python train.py --n_head=8 --head_dim=96 --d_mlp=2048 --activation="swiglu" --norm="rmsnorm" --norm_place="pre" --attn_scale=0.102 --tie_embeddings=false --init_std_qkv=0.0199 --init_std_down=0.0 --lr=0.00351 --beta1=0.95 --lr_head=0.00624 --decay_fraction=0.883 --steps=5423
Each number is 128 + 32 x the weight over its row's rms, rounded and kept within 0 to 255. Layers, rows and columns count from 0. Numbers have three digits each. The size before them is the row's rms in percent of the matrix's.

# layer 3 MLP gate, 2048x768, rms 0.0985, rows 952-995, columns 336-383
100:111087133112242164137141111158115094091115129144070086195090089135108150126169126141162123123149184093124098119153133124153133117134188174104077
100:163107171093106143139174091150121113080182131122120114127119091145161185100101147205096154126136112148084126138125125139138171106175081081113120
100:121145117206131129143196159150170079109110178160053103138136139156155190110104143174118041159142176084103109184102103197118109132128188143129110
094:097133122178098136138108161104218156111046134136117082134122112136123160113134173105150134082127127146113134189100138109128110166108082120132140
091:131077121176159225094133121147106129097109176115094122127126132127117137131140152159120088081152133140135161087088152136112129069091146185154100
099:138126144119167088097093120088105121124119113087135124130156134124159136142064134070174139075128126077163099109104146146155100135106113149171146
096:071144142166088119105147138133100124149127154112145143112166179136133108156130160130095163131183160164109171141111112122143124111132128119150146
102:091152070164107122128092126135095154125075132184127130119056109132071122097069157124098084122163175107133112094203170148135130162125124118189205
111:125162149089101136082111087120145116137138144187174143129123132155198119061091148158133067130108132148174139144127136071103142126120048176176077
110:139140147126140154126123149104096119093150101176105116165147057155138110128146198128129045166160147077077136118148108142172157091108138139139102
100:151102151154156094138079173097095138163135136126076125131112105124120145107159147125139155094092086074160139105080139081137129146162157166133058
099:121117153177051117105175070088129145127145107101127095095151140118173116131085102109106100162083116099123129189142100149094134147174119181113114
108:161115098097101160169126184151170095100055133061155153126155107125127111115164103115106074136103198222088109172077135056134170141109079119133111
100:134125119118119081120122130085105097121106158117155118103182088138166120065112175092116079152144155064124112112092152086107145132094135146087133
089:139160177208115151149131091104106089132084164126198126159154139114131133137104110108164139145127119121116119140154136100161120106110134176133123
100:166105150155112155090134157111184141176168104095125144091127121145124187159166160197112117153085127122078111135110163111151127122051100147089146
099:165101107139113148136118126096063054124114130129128130076129090167146143114080094162137095146149071076158143134094158093141127094106118070104110
098:148135123102108182159118136114136114158134096132098149119070090144129158156113126135095110132080156075179147093150156119109126069068177095107146
093:125152114199067153092108087148102152175174114161111156130121132114104142163123156117127148099127152081161125104048206138132112125157145147146072
106:113104187144081157096143153123118122126158117111113145080147096176176130135101137107140174101162139083116069122200119158098149140102085173097124
110:117140115106083143131152099150155129184107144091110131207090150155134112139052150128144080100127084132167173166156195091084150125122163201114136
098:167153150178146081174179127165197109155087152124099139093116138180173139196144123115149142090123078114162073129160150148060163112154175128114103
099:086152127117124156081156133073052126106111181103153118111108157110091102184101097107124140067104104104110115114142115134100198133090157103086121
102:128124065131119074112140122105099112118117100099094155163112179147110109134109129171158150126136100162159139092152124169146107066141136150193157
090:083116134168111105093134115105123142162119128059143113173092139164129111151167131110125087127132149121145125068194153196149118168145109124137104
098:117180145195126140128125105164076093103145113104075107123102146080127121129095089171160156129164126137075087134195036103089166186115159117108155
093:099158137099154078180128162114131130146148199178149088171173148100104138116083116145101100150154109121131151098087149125140072129072093096154162
092:152111092126164138182050091123091168077105140168217116108162134145094084120165133047063114129150156078117143083167092071085165154152133134145081
103:097091143173148128122126155071154137160107131191071130113072119157181212135117091085138114141136105075114112082138139079133130153174113114144086
114:087184176157098116120122139133147106067062111117101141122071144137072094147108130127099141057099118163116115108148165110153141113112169125083160
102:147168121148150178146103077124134116129108143082131122189072136097086109154148148127121143176141063161157123156101178103113129097078107152234115
093:103151198086164148106107095125117194122112123132138109122149101163123109157112105138130128136085092119108059124116135140158152069138105125163118
087:173093111112187113167058169092105088139170132131138113147131139112139136152111156195117113179064135120094162118113121108143105102122165119061129
106:153041166194151154117137068144122149069136052152108146135112101139102150083112141091058096161146144114145150146126160141140093119085100122141134
097:098126157131121121144109097112069101151101151101131081127155156147149108103124123129162090129104097141136154128128152131076160136104156124065149
098:114091128164151131087187167144130140146088092114147139162124118120132128092108128079153147195107151119144196098107112075133151104162137142123121
099:125121120162144152181122125117163180106065151080094165133120187214143143107184103086091115157111152113115110130085096123161095157127149127146112
127:137173068029116147093052068106108084083124147083140108169136049169143079160136125172155078141124125114129131135097119138180147136142216101156117
094:179158137149126087159123110175140132130162063118132170130139128182190126125123171116161118148157140155124104078118203141135148133117123162132134
098:094127096105128097153060136114133124111152154110168097138110126110126151085092119162118108140103152145127101111165111151110095145135077143071106
096:128062150060111182173162181163162137164128108079195119136077103081162101081146162188148143121097129109093105074123133070054179106066071120202077
101:097150152114107086166170104128100110123123087186157172121094130101139141159125100159124086042171129088075136142145134075176188131103118120102107
099:156109120105137197141081105097139107082134087056168096101164088155096083202099139141141080129100140110150146153124138180173120163060129141120190
091:118087093113120132095093092114145109072119146175159148158109058084071098085137157120064185184151089134125088146110149146152151093077093135128171
# layer 3 MLP up, 2048x768, rms 0.0991, rows 952-995, columns 336-383
096:112152114119095076084145195117104108050077157166128112198103141146094095150143107122155087128137108146148116061079151233124116145160122163118191
098:091167144111161119101064170093109119167136138118141148108148100135132076148094178086149114088121148132161150192154119112124108093142109156100105
104:167120106147135119130129044147184141127150114067081070149057146186157152135113131125086150108103167173089135191193149128176101211122153126124138
095:108123097103133183083166148149155096159139122080145144134090111150104102104122205125095096093139152114190124072132128160104129110135110153120130
093:144224083148063128162106138066078159123155146089117134097143094151139138111127147090124106093099142129134166140122086128155124160072069122152110
096:131088102162106054149146163160122148140176100126149114109164152124147125108104157110091169142125125142117153103161160182145135123146096104118123
100:128156134129121111085156098091085114143135118131093115113116118093098164152114080139108115117189126121069109073145120119134162170124164109115178
105:126087097089166152112110123115126111118119090132101074157155146131134135145129176105114112135117088141105133174126143123162127148171160124058176
105:126090120081120179056112089152136142139088106152179111088125099178125140078133113115139081142127145121169079098107094099093159128118158153079138
112:145114115115116142110125222122159155099064138160084132116132108148151152165094132147130169148094161153106136045135112101186113121145142077103123
099:120116101104120110115065089057117115173096120073071097118125107191147158126088095198206148124093198144069123118056115122137122098084142151157116
101:132142154097165128085156170118146088128140115137153078120163053140148126124067112129163118178113117191131144098084127155133148094101137127090118
110:101130118085130114188093182135205148103137147165216137141104087186141089075106161096167172194075166129109134116125116134157069059145088193096120
092:114179110131119074175177131081121082131151161112159172124122130144128152091137155087094142166101146125161134091066132137161147133105094148161126
088:136051152219106115168139094088067052161114156166153108095152139117146164122155130127184122139192118173097079162159095156066102164107096160113164
103:147070137176168062169140138160084138132141141143128136104143099146092162139146160082165196157178175115132137131095147101147111207112121150139162
097:165122189115127128087132081129183125062134147149123107118114124080128165129202153125113084166124087100100101156131106184079113104193133116145189
094:108163160142156151152105129127130115227127137117080181191144127120147114124123103080149131080192099153148059103079104111113124153164081104133085
096:136107131109128094157118173099114127131090174160109143114077170153133155077092095161145085197125100148068122140131060135128137171116193109108167
099:170127117099130095185137090162129124101151081119179110109199036171107128122135143047113143136108157139128124098152118186164100125157126126106129
115:104121091125185176187099114148147148184099097146127159096155135159118130108159130105122177166093152117089075081150101137198123151117174099141166
098:140151131105191090146128154069053144097110090113137160110097146134185131130126112122135144173103182102079088115144133182154122108167112142150136
096:175114167180091131122149107169184174075155100102116142154071133120092207046076139181097112128223132136138123094115167101117120119142127094186098
095:140172113131125079182092160094089133112106135107138149175133197142170133099155070112140150147193111125156099094089130133133156121088171059120116
090:119145114184123113150120129079128066137137130092191112195126122089111139103127111127161135122085114110161133116090118109170097170088125119171057
095:137123147064097135149118121123163135159160128119132136052119106135191111145146120071135130088137173119154164176164186176151103112129118081140155
093:165145165191125090140159072178102135109108085185103110077068132135130129121114148081150105141108173075136106142122161139102189125104092083073135
093:113155155111142088076121123157155136104159155128180123125126096140140128126143130157158119094177162069166103123154061128058172114078127125123145
098:171123141146140125127119080116102148152106147074195109109197083156166068103112101144154104134151178071142099131218091150134065125173119121143122
114:140145101131124145113113121113151160082160106136111132133114168158105126132141090112109210123150112112137085096090165107078160109135126140102128
105:187124181148118129135163074108155143124079178105135165095137158118080057126150154161072078139090113157192159115134110151076098142160103158169148
096:150074102202126163129064111116148145163174162085154120131132096148147099152109150129110139135110114148133137166135152167133163129119121144143145
084:103126116126180119153114104125102108042181133127145140138130134119141143095156149134127099118084092093131145117156146146072132133111100114086111
109:084136157170150143110097096176146152069114081079101141090143109119067100108095127145100115110098135140120174152204102112072129181171127118113101
094:164200125133140167129129127091159100088117112157094171101117151124095147121094147119142158082089126072127109094119114112124102129181120111218141
098:108157146105189134131156147062168101117111161133127182150186130073137134158150157136123144097120127161199159135125174117150146105129158118145129
094:139107100151133090127181098108177152183139148117097153078142171171118129153088142152168162125104128129125094142084129056133194150135151146140125
124:146218178159114119123113110091119133118166113108161152198125091078111168167078108187113125171109146058123113154177079107198128124161096115161137
093:121142167119127141124128158109105087087108137195081089109177081109107127141084167161165093149110109078144109134103158132129118125110098124160182
091:098109098117124091125087205115098144152139054087169112103159182055100062106121111116168071124114155138136129127184156100162073181099172162137171
098:147066126173108113091043099104108077141050121149078159128112139124120208151099144187170131105139083195197167164130130133164087136095165056127116
098:118140090133067073144122110103122146090163146141166175118110117123126144149109084120086159146143118103099101113103113155117086105117122202101156
098:137113116111138098150040145151169165172097136125166158155186126141068116127120161076177076147096159109149124124174081154104117181170170138095114
096:171189174130100143153143074108120075081118114117123081171198119130147127145196136105132143111128186148128126119072103063055106223117175112144200
# layer 3 MLP down (transposed), 2048x768, rms 0.0949, rows 952-995, columns 336-383
101:125083083153144115042112150126145067114128162194120059170118084085127115118094182111159153107124110187149122113156095147119053102107139133122164
103:133137145119092157088114178126176098132116129139120131123140164098168144171121156148142119136137154140108091164101104186080132106152129136064129
101:113162118140187098077141159125104119188175133102100134188141151107116078070122161105097161159137132072160140098113151117152198166151127130111088
098:099113164149157133139148086068106127130111152148130161145088137107119192120129138133099116114127164106169084207129182180146112132104115120057126
098:132098091176114130117099075115158205094134088189082142163114129098103131122147113087141085172050141130156111192131102183100099119142169140151111
096:135114132182057146163177123185161141195134135148113150147112175084098172154148123100129129151126072146135081130104096175156083046143114192176178
092:132128072110138156135099110131117174135089148116148172136177104129092104111110172105155095111125113127148168115138142175115132112179184116113086
100:203172160188119106092095140051079132127123131147189119077109104143164144079156116141120127112199101137183193084120142152131147101158102134175157
107:114110101061191167137152085129120118081175092172099089106124124045140095159093166107127161159159114120128149111141091091157107089142089126082143
100:135068117150181130091156202128092126093052041101158165149100145119097067084169139163046134109150134120179138138149153124114140141114131076124133
100:140148127121158115106155118092095164146099187155122127139160121181151080096159164157114134088099139140097134106098138125098117091117204121087123
097:063094127199108170131163137131149174111082172117126147134143181130112145092144116099074143091103154124126116142131090198122150123154088122144082
099:180125123069140165161148121149118082092100149089112162121158087131171126115151149077160165105083105125119165157128133111151145164148106127164094
104:135147116105111100124140141113127117144092164131149135090078092137126097063163155098125101154109180117149119106089183183144165116088155162189131
092:080154121125098097089171151142133112143172129121170121100171083129130081102169108090145135080138155103142077151078122150155106116146112126091094
102:103183145117148132113163148179123129122128105130136063129144111099140134078104107112117100124125162097142146110131155141080128152178139174109147
099:115149123178149114167138127175106121114096181141090113165143104137098149109134088111087123160135125153101102107136074173139120131132167095136178
101:102172169119139188123142066149145122158101156157162093190187198145106162156144201099065133129163128130089146108089111115124094107179073128126080
098:178098090097171108153128117156153170153133137124165120187084100120110125140085102132100087073152133128128139147138148142162208139175158123109199
099:075121112190166158147165129105112139165083133158110146076115102196096161108122150136192076150112157150144160127117110143065199092084128163156065
108:105098093086140122143080170175114151145095116134068122107116139110112097104163103116119162106144110118162120103154101111121094117159155149074128
103:131135080125142098132075113131034133136148186082133109137121110119122138174135072194123147133124156121113117122116149163196137102164087135144099
101:160155180122091121134082147150156126102166144164187106130124086100130154132085120149104149170116106142167135099065121162159143106105148087179162
101:105130079185094121135156121107131136137062107129082124206135202128077145118143134162174157143157184189122155155109127165148134164095161085134093
099:162152186078146130120108148088121123145119103148099144170061129166136173094131133116219110102088116163095115112132138120083088153124085095048152
099:082140143108118116159135127128119191147132089187081079111152123148099151108145126105163179101092077152137047099107168105160124084143125117137111
096:082125182106105052173145059144200161116125120087074120167120166161152118164088120157136096168090124160209136097176126074123107156094058111151059
097:114124126081136112167037136134140186129065152116179164152176171102065146178114127100114087095135141138137119184155127090063136124154136111172156
099:110133119169121128109148144143114147109145116131139113162120118177142158070160163082105104160139115105132155151107069126188136136080136169092125
100:155119119104125128121095111127143141117170087127116134129084140068067060083124120090181106104169151145110083124163127158111092133138143128171108
103:108174124189106066088154120117148145143164158159104160129143116154167078133166098119091130132122183095186117102148144157128117152134148180126132
100:150149119107152086145127127169159127155098113130158094097117152136158168095112144146159148138172134117117090126125147111111081123047131184125119
093:094186104069091122136129180136118102162118117138158193117095092087147106081119135069082150125203076114096090067080110069151188126109055100058131
108:120144119184119062092180126106101136114110123108102127124090143165070134151147153175185107163141122139083069141136119150146138145163067081116130
095:147175167138153147089079146146129101166094121126092139171155166154065072069156111092103183135135093084113129072122110059087169161142115151107187
100:111090083110120139127133127090121180155155142085128154163098093170149132117108111155205082121071124119110133171159192097136075157171169099141123
102:138102170136162131085129165127119169138183099099132095080091154076113109086154126100111128158190102099128110139155195150161157170131154107145113
103:151115067102142142103072063089181136100139114127129148091113099205146086138149092171160123132104083141079092136137107145159092133134112154175140
097:124116182169109137060071183064127150080126143116129149162152114168122122173106136200124153148126146117099132141120105134158121140101116201105095
098:156125058140173108081179187133114126117173141148087147078123173158115151126153087134161162158091116070113143118144137138170152123059140134079123
095:109119163176109135129097097154149155090153114151078091103201109164175158146125103189190104156046112140101101167153129060116091136100159182141113
100:116136134137158137146077165134142104096065100102145064122107127041083164051126106126133123144126096110170127075159105123127165210054123109131089
098:087153193084137128152079124139169101087146122155120106143149169148076139112135125106119216192088120160136164123128106134145137133111119154099111
107:134083138123103115147108169097139168118120139135157110094122103110146147120185142093183173126117120148095087098148118072178174103121116153037141